Weights of a small transformer language model.
Size: 12 layers, width 256, 6 heads of 64 (1 for keys and values), MLP 512 SwiGLU, 7.61M parameters.
Training: 239M tokens, 4114 steps.
Each number is 128 + 32 x the weight over its row's rms, rounded and kept within 0 to 255. Layers, rows and columns count from 0. Numbers have three digits each. The size before them is the row's rms in percent of the matrix's.

# up: layer 8 MLP up, 512x256, rms 0.0477, rows 149-179, columns 0-63
# down: layer 8 MLP down (transposed), 512x256, rms 0.0476, rows 149-179, columns 0-63
# gate: layer 8 MLP gate, 512x256, rms 0.0477, rows 150-180, columns 0-63
up149 103:137124101189139181101172121176170096098114150168130153105130134107115095153170136173098211104086160063094131124146186198216137117100081095126149152108112125136130064124094097084116117128087109
down149 102:101120083169083140139076144143170103130119093150119115175094141097107177102096153150165059115104133128113170166173167126134121118155141150120146141149111148079063145138069110141127097136201123
gate150 101:140131094158116169123123136114097167111083106112142105056134121160104111140152138129103187158089086130145180144149115112097147182131147037157071124193232138127146140115101132145139139153104115
up150 102:152120178107180107139122104147148099119119116159107159148142085107129130075160108075144108108127067126107104110155138120122136082107168089119093170105109135150113151108103147149086123193171075
down150 104:054113160152178163116132143091144134111148085093173065214176141127148101132151110113121112148080119095096114143128102105106168152172106170135103124123137121118116105091123138154123128075151134
gate151 103:182128133103096125133118140139121155112184163156064115202124143088116090072113077122134056102092124184147133142159115189101151160152173098142159161140133114130158154100139099147116115152090110
up151 098:119160159182140119078094194085120197140142138133172074139117167134132118130097077146124129140081200135129154163138148118127173140090139099103171089089069142095159190166115100176105088160150123
down151 100:147167144123082158140090105139076090146106141089126115145089084205142076137143135130111121120102135155129187168111126158137144141086078167108118141207135132068152174110132063078146146207107123
gate152 097:172169134185087164156150143149116173117092126134151156118105146151184162103171123193127122077097091133121139142097102138183064143076095136167129113136123122167154081130193163105068119158177136
up152 101:153100080127114116156144091097124154058115130050095142136106167154146118126105107134157096134098108124116113203150169144137189181137112125107156184187153070157096094075118167170119115210150168
down152 101:148162121133130112170089153139165185124059091157145134106113128148143044114139132129081100119134202129141178129151155126116138086064091140149107155169102092112089087136138102154141126084136117
gate153 106:119126085142151142101057112097124144117138150177128124109140166154104093160152117095113089107137111117130091124095154074099098082169127201128147176143063098092129119134054127179120140110126121
up153 098:129071053151153110128150174178142078080153113145101111072167155130115121127131163119123083141114094148099112146126129165065111140196178104075156116090092091098088131139114130101109212128141136
down153 097:167171121100100153102063114128097212125110166138085184143123072119091187158117163141100105102169152124122127081144117106133105183152105094151120081103107141148120068140199159076126168121142125
gate154 102:180083116143126163098122140072183121135169057136097144121150083162105075123142077124140153176086075138122070133085143105102113092096063145157106188136110097126122142138125143131070116170088146
up154 099:121187163096165091185119179073099091183135106109131115091097140129120032142112152115161135154152140127147088140118082092130115146159113129198071073137118122108123155090085115127132107084197131
down154 100:117061056090115165122166113108169146111149131091110112116139105099124140113187071111113172092102094244112115145089130133170070183127082072115052129127105095131163145109165193133073156139122146
gate155 100:187095144122127169175120142148174145193159112108128157149117158203172157122188150123109125088129089088142145167150125114123144114109153116116065153169117075146189136133186145119084115176133103
up155 099:133162144169149161118162115115189183141144067141106107107100110098127098075151113163133117136192075117197119122065144144121099119123110121143124172147109112160140135161111139074122099118117098
down155 098:162140091108150150118136121173124097099105132132103112208162162110179127111092090065102143120092162104179111138147168134126103135097139118119131086160110070121143095147060138160164144131155153
gate156 094:168170086134086149172154048112142128093179098133136098121157128059077125132137116140150153108133175173089110161158143086088077116108168132136114130159157140116138086127145116088144109128137171
up156 094:208125106211094111058125168111120113054153128099148099127142103109148144135171117172084166168098165087182150214083143058075109118128146084056092085110090123124132094124105122138143155150085159
down156 095:096162183109096127156137127131156127134127110090157151061061115167112145123149201102161181131085109176166119099175108115143169096149143143179103147116149082120118101075126089128141116117133134
gate157 105:109151117117125098072125095140092133136181122120133081138133161177168077141178119133121091124166141127115165128133103145163115146066135086140083189107111086128131144118153090177156142090112138
up157 107:115140159115086157118085115162128122191132121104110106100157161172076117138123111165066142135146161097145070116090118108144157112128124101048140116152141076129096125122150112141160191166083093
down157 106:144167087128096146094106096178120084133076153125084155122164095071117088092138127167080057085080143182133078134157090129095120108138093147114114122121084091080069172141126137070138151072116144
gate158 097:131108143165117109108139148143164163170126127107131172136122071190132102127144166155151096189132166159207131102090121116125131155142104144081089170124143089182086115104116140098148160118097118
up158 100:185136074126088172148157130166145176095151148100149175128110091089121101176105130159135067109159151110146168164169237099131133049112125158084163100134138157121073076125054170105118095166150145
down158 097:082089135139189110128072115071143180099109140137118119138123136110120075177180162047100174158153104108088197146112080146163134168137168143141074146178101106143134145117093127094098113099176091
gate159 099:125165163179028125172146147186145097189153175109179130091115182133116142132077159144156103103098088110126120127156088124127096157118153062142154099143116121129074169121131087128153102155132116
up159 102:151156089122117175123140127102170108158138099169159147142119066154071186161179095106051181122146125114097164125133199119113132105134115144133142092097145141183112137137074164180117220158164141
down159 100:129130129179182125181108136149154117160125138092092118140162173165147185100099113083078132085112124122169150182171116161095102127161077129126177152150131148151128126117084132140197119090124159
gate160 098:144084103129171151130159099077112136115099148108142152145146098125146147167155109112139114168103049144177148132191117205147147116102113126083138189185135111156084106138190118119113060144149074
up160 095:163164154131163113135134114198161124141100103141135042127119109206118131092099133126138151182153121111187146079155071146204153157138106068138138158098103099165162163134135102117162130164190140
down160 100:173136145151131078140176180166155149097136116162145177113142135107139156120098173125120181143162159111166112094122081120150174157093135098161080117191119134146168089162120100125076135099172144
gate161 097:070144143081115111108110057143168138111104110142166145085094178101165136147094137112068138137149215143143094185182106042116119121068162121121196099139118097152156145071133108118138113178119104
up161 099:150129101166068111125070145121194161109145116123103144170102136140159127139137097136161117130066089105085163115102125128133131180123158151126115130079111139143159149138176073136135138148093116
down161 101:116121125121133086105133114170149138180131158125148094075209083173134125105127134170114108129184119138078155182165126097106177085122124123164102117196101118124140123136068168161147112160148155
gate162 100:091114096172121125146132130138087181134131126134131047119127132117097101124137122144114128118136108137168114131133175131075152079138100162075159156096144131108109141147148106180084126101148114
up162 102:138154113134118096039148112081082131170148119087150116132145130117069098076092136156107095161047117122137094158156135140099126108155151124122104123050073156114194139130131123169136116110118111
down162 101:132104125145125123080120163148168148119205100163129164087146117138144100090153106163135147124094155198123170134077181102089113086152183157090116125115084149112143100107137137098146109104169189
gate163 097:100162161064142166150137103146150181126118203157137110133158153125154122099135086140101086107138092120140120123135141131136145105112145167164079150163160140089141121097136182150085101149122085
up163 102:114112140101137163181128138159150156086147150151163140130070160083202123147150185141109154146086154165153143121126126136163079081116128140110062136156109165112136097066118078166125109053136184
down163 103:085135176163119066145143127182069169125119178132041108105121103134137157092165139061081160151124159113187137130199074153162127152137080125143147113132168111144133126121076100139167119174149167
gate164 103:115117173121164154134151123130103146112151110146043083090135044170138078174191134112103142149156161114105124119082126137109184091099139091119112138145131136141152136074154103181128136173101092
up164 096:123154165182166124154061109110107122104128082113085173113146163147151091073130090117108115131074128184129114140123190191167128097144053072122139112149114106113132133115097071139097109036125160
down164 092:138143063173164146113168184141077104127168118209140158195102087104164206118127123108134119069120193109132113157193137085152089141139142133156108132109118149164185098141149150182184098142202132
gate165 105:144115206143119172077050117186103112091113063118149081153157175082175146114180129100176124140118117161125207094106121119159095135162114159151143191121084161123115137168095107135079112135141166
up165 102:080142092142058186112076078052150159161097141180110137123162113070127140087102102095087166137096152147141186195104157132128104163079163046114099118180097081091146076115130143131105122142161105
down165 100:142136068148193144174130167138153152107085146083166122153152165135145221179144101125181188158102120203131104137095139102160098129184169093139095150134099150176151148105071116117118178144127079
gate166 101:199156139098096102118109141121090116116119136076133164142089196131132163073122092168184142144178109151119126147120138163199200137128084071125150183085140152123117104135133110142062186152105156
up166 101:074037145124084144168155104117129158116180151163199066145099126149149116136126113101130096142138087144074108139109086096135153108074158197184147115146107113114154147108128109137120100147136107
down166 101:155151120046122117114137142082095172144153108100127117192074081082192167113116118131143172125091107100134092164136128112111137070058154084130123187131162072104135127125174146084114094120153148
gate167 099:120092200151138130116078133080071144120095149120123127168145108124138121111104115138071092108134132115072112116137153139144078119112139134134178137148115142215138164163164083122103152120114097
up167 101:134123044126087158112097164058093075115129170101089154134139141125159075134094101085138081187098082167125195079092162101100137128119153145101164082196150149120146145116118079094129189141088102
down167 105:099100100146134123113143074120060133118126158129085140122114079120112148149102141170134127097080139130164136123161140166167151147150133163176162144164053059178132206155142111073106141131097125
gate168 094:100113130173136192137129131102153114131153137059158100166170097111096147151120107100142093105166152122156112122089156071123098104142170170109141121032069138099116121115160153130172168168127165
up168 097:182133141136051137146118123188101126090128137105198165119113149089153100149131120151179188066131086076134094129125076129147134096173157100158150167107127128126126164109125150098115153091122103
down168 100:109109179158148155184192178105123105147120100103060102114081127128163071123107149121171134166141181111167112111093059176152120081123139163163127157131115136112144116069101132108102157086132142
gate169 098:090116134126061070128136146075106106087211154139136173098160139155055102165109135129111164146168149152232128114131123111148115113107115150164112161127111154112095114128108144190120141151173136
up169 101:169114096096105114087159118132124115115163131087137092146135151129060137148137124114083166079122110199156105067143121132155122140125150170141168109137130118114117129123116205172123135117126116
down169 098:159099102122111082135110064229184144132170065125113169145170145184113138129094130125085120151140090094163091075139081145128131155130092118134158145121184167141122143126149100153197099133041169
gate170 094:137145185114116133154056119136083053170072161100099074105084097165149125095172151141114127108113134149116121153127153148119080086133118148090078155112155209102141126099098150091098145110128047
up170 100:118141162146145130167117107088128118048088134114121157128160146110094092060100101149128152143092103141086148082103134152077157121186130116138111101080178178083131116139139118111141098068149106
down170 100:155112090096131073141092105211138120137158131086173105109129145127179121147154146115139103167119122205107142123137146121097121154094124161108115165155127130095159125171163129132133109179093111
gate171 101:143126151131140135140165110095137092104098112112188130069102184178147140128133107187079168151142141117075147129139062124113171155094111167169128157201123074138176137143121139096105115068158152
up171 103:072140131153130127124168123187128155103103191103092145117096103102212097136080138096122125153127155133141094103140093107156113071110118157129195120089120156118125167115128128112134132147199113
down171 105:165174053113036140154152114115137144113089130086183146165083086141094110107154082165107161178147139101148137138120099142105137131078069140157142124090125145136173092127106135135154162079174156
gate172 101:123073146114142073110147176133109181106131082128138109113158131123163145131156150173119052079097164089139102053091141134162108118123136118143145142116085077180156164116118127125107154175107119
up172 096:160107092129076102135135156125136137087178140118125117208131108116128086094175104165174142145095120153150131148217162103142190091140116108158109085094100106160107087097145110133086153140067182
down172 097:130153109129161143190052097116170054172114097085108164081114100080106168077067164149157139095094167051151130119056102125137155142167091157077156142074123137104155152125097119173113100085074127
gate173 099:120154133169130126183112116104132130123141065052149224106171152125152196142103174185127084066131171122198124079115151093096137144141116103126117161180116147119119092089138106159168102191163148
up173 094:118138069117131183089137142079090136104096113126071102152172095059116103122092127146144129168147137070099093090087137146188133142184085144161141148160170180179058178130115203084156165158128136
down173 094:125121103147115110168148129081127113165133162153101133100125125162173129190094107124136123105101071173140050142072127097134135196133166131143126171198145127163138145076186149093184124074174098
gate174 102:106129155181162160110119119125131178187064179166101097133071160119095126150128142145161141136120119158128122147142114089088082078144134116143111071169088195111117091142142208125106126192112142
up174 098:133107075047084168145109117142176145150180111060096139141154083147101083130109126155099126114140098082120147118114130121153119066135145131078161092061155115142055163106165104077076092131121127
down174 103:117097057159119088087094132116119155089107136102141213167142129140071145133169146127160095140136112122132150117134097164073156104163131118103121123164107188128157137148105177050153126137094102
gate175 098:136071141165103111099139139143166136199110111107144158111153109079134195127160137153144137145138108106110136057099163158102107085131071082099147201124092143116065165093101162154144137135053197
up175 097:212134118131094157138117181096176180150069148100090126070131099161073092145126154103074167144118132160137137148136151123154184106086184138126132167124177175186113172152114096138185134166090128
down175 098:099105160091167104100089132124101159140084082169189145121111140113165156103075090117169147155111148123133107105143124181136119114158134132082161112171066125179164165092132159114114115103122149
gate176 101:119177144142117173133118139097102088124114156081118167135183090169120099137102163184070118113122108175150126149127173164116128074138136109153060106108129170114167087150135126107129134096093116
up176 101:141120181057147182130150151133213172144153199121124087076142079123152084100165159100149120151136126154171070138141151105140134091175123139079100118152134156101150140116115142191133155150141135
down176 105:105135140136086107105133212104169181107130077126112188103140124180133166117147106148131161099217173156162174138112064108182080181085125133131169103148093162124131142149122088103178170055134087
gate177 095:163153118137120130054114122115149186158143129134129136070136140147108127119116087100163123121146139158134150113101125130109128118106086114125099092097033161157155187175124123117139156136134142
up177 095:146113124081214102146150076131063152096114172090111075107125157087107161130150167161098103126119172117087142136158202098132096097129194130108099167129102130125077160136097112114166143169126054
down177 098:135122132143167137128103127185141105138134152179203109121149091120149187113131145137142115089166159131199068146153097106072123106146059123074142211154128109049149160146177095092120202101070118
gate178 093:130075103120174166189146054070153146041130111084104120132143082087113129155173099146129104133117108197103126133184098123134048177145152096098098131146101152100072145174121115138111124108130122
up178 098:188165152084124129092143085145080084128165124093120116145132096061149146141081073145087118109124172115125152114110072109134112169111093128115142096160182204124115123140107101159135103147136149
down178 099:136156067164126101146109143142110126138100101117096086120114151100127164127175132123143145133108168101156132147116104105111139105095154180130066130154109124094105119094122126081100169126121117
gate179 101:096139138099143129094123131117104115150115121221127180087160125065143153118088186166104137111101094146108119150151126107189147136071143131132134118087128153150151153114137122119099086098121103
up179 100:091188157085152080106060195229115128172152084094086117112203091093087141187134123118147125162197139199098123092176124105083158140133185067150137104095115081070150098126123174070113099100091132
down179 102:189084136118107133132124092098164144162088165138121115154083184180157094095127135143151138110060121173173077139122166126142140115163136079097134126092152082117148120123117079185094134137094118
gate180 103:135125166088143105112155149172122186099191083112067108086181107116123091130167125108127125174154110178139087136118079129096079152135167188130102107179202098162141137141117186146083157138176146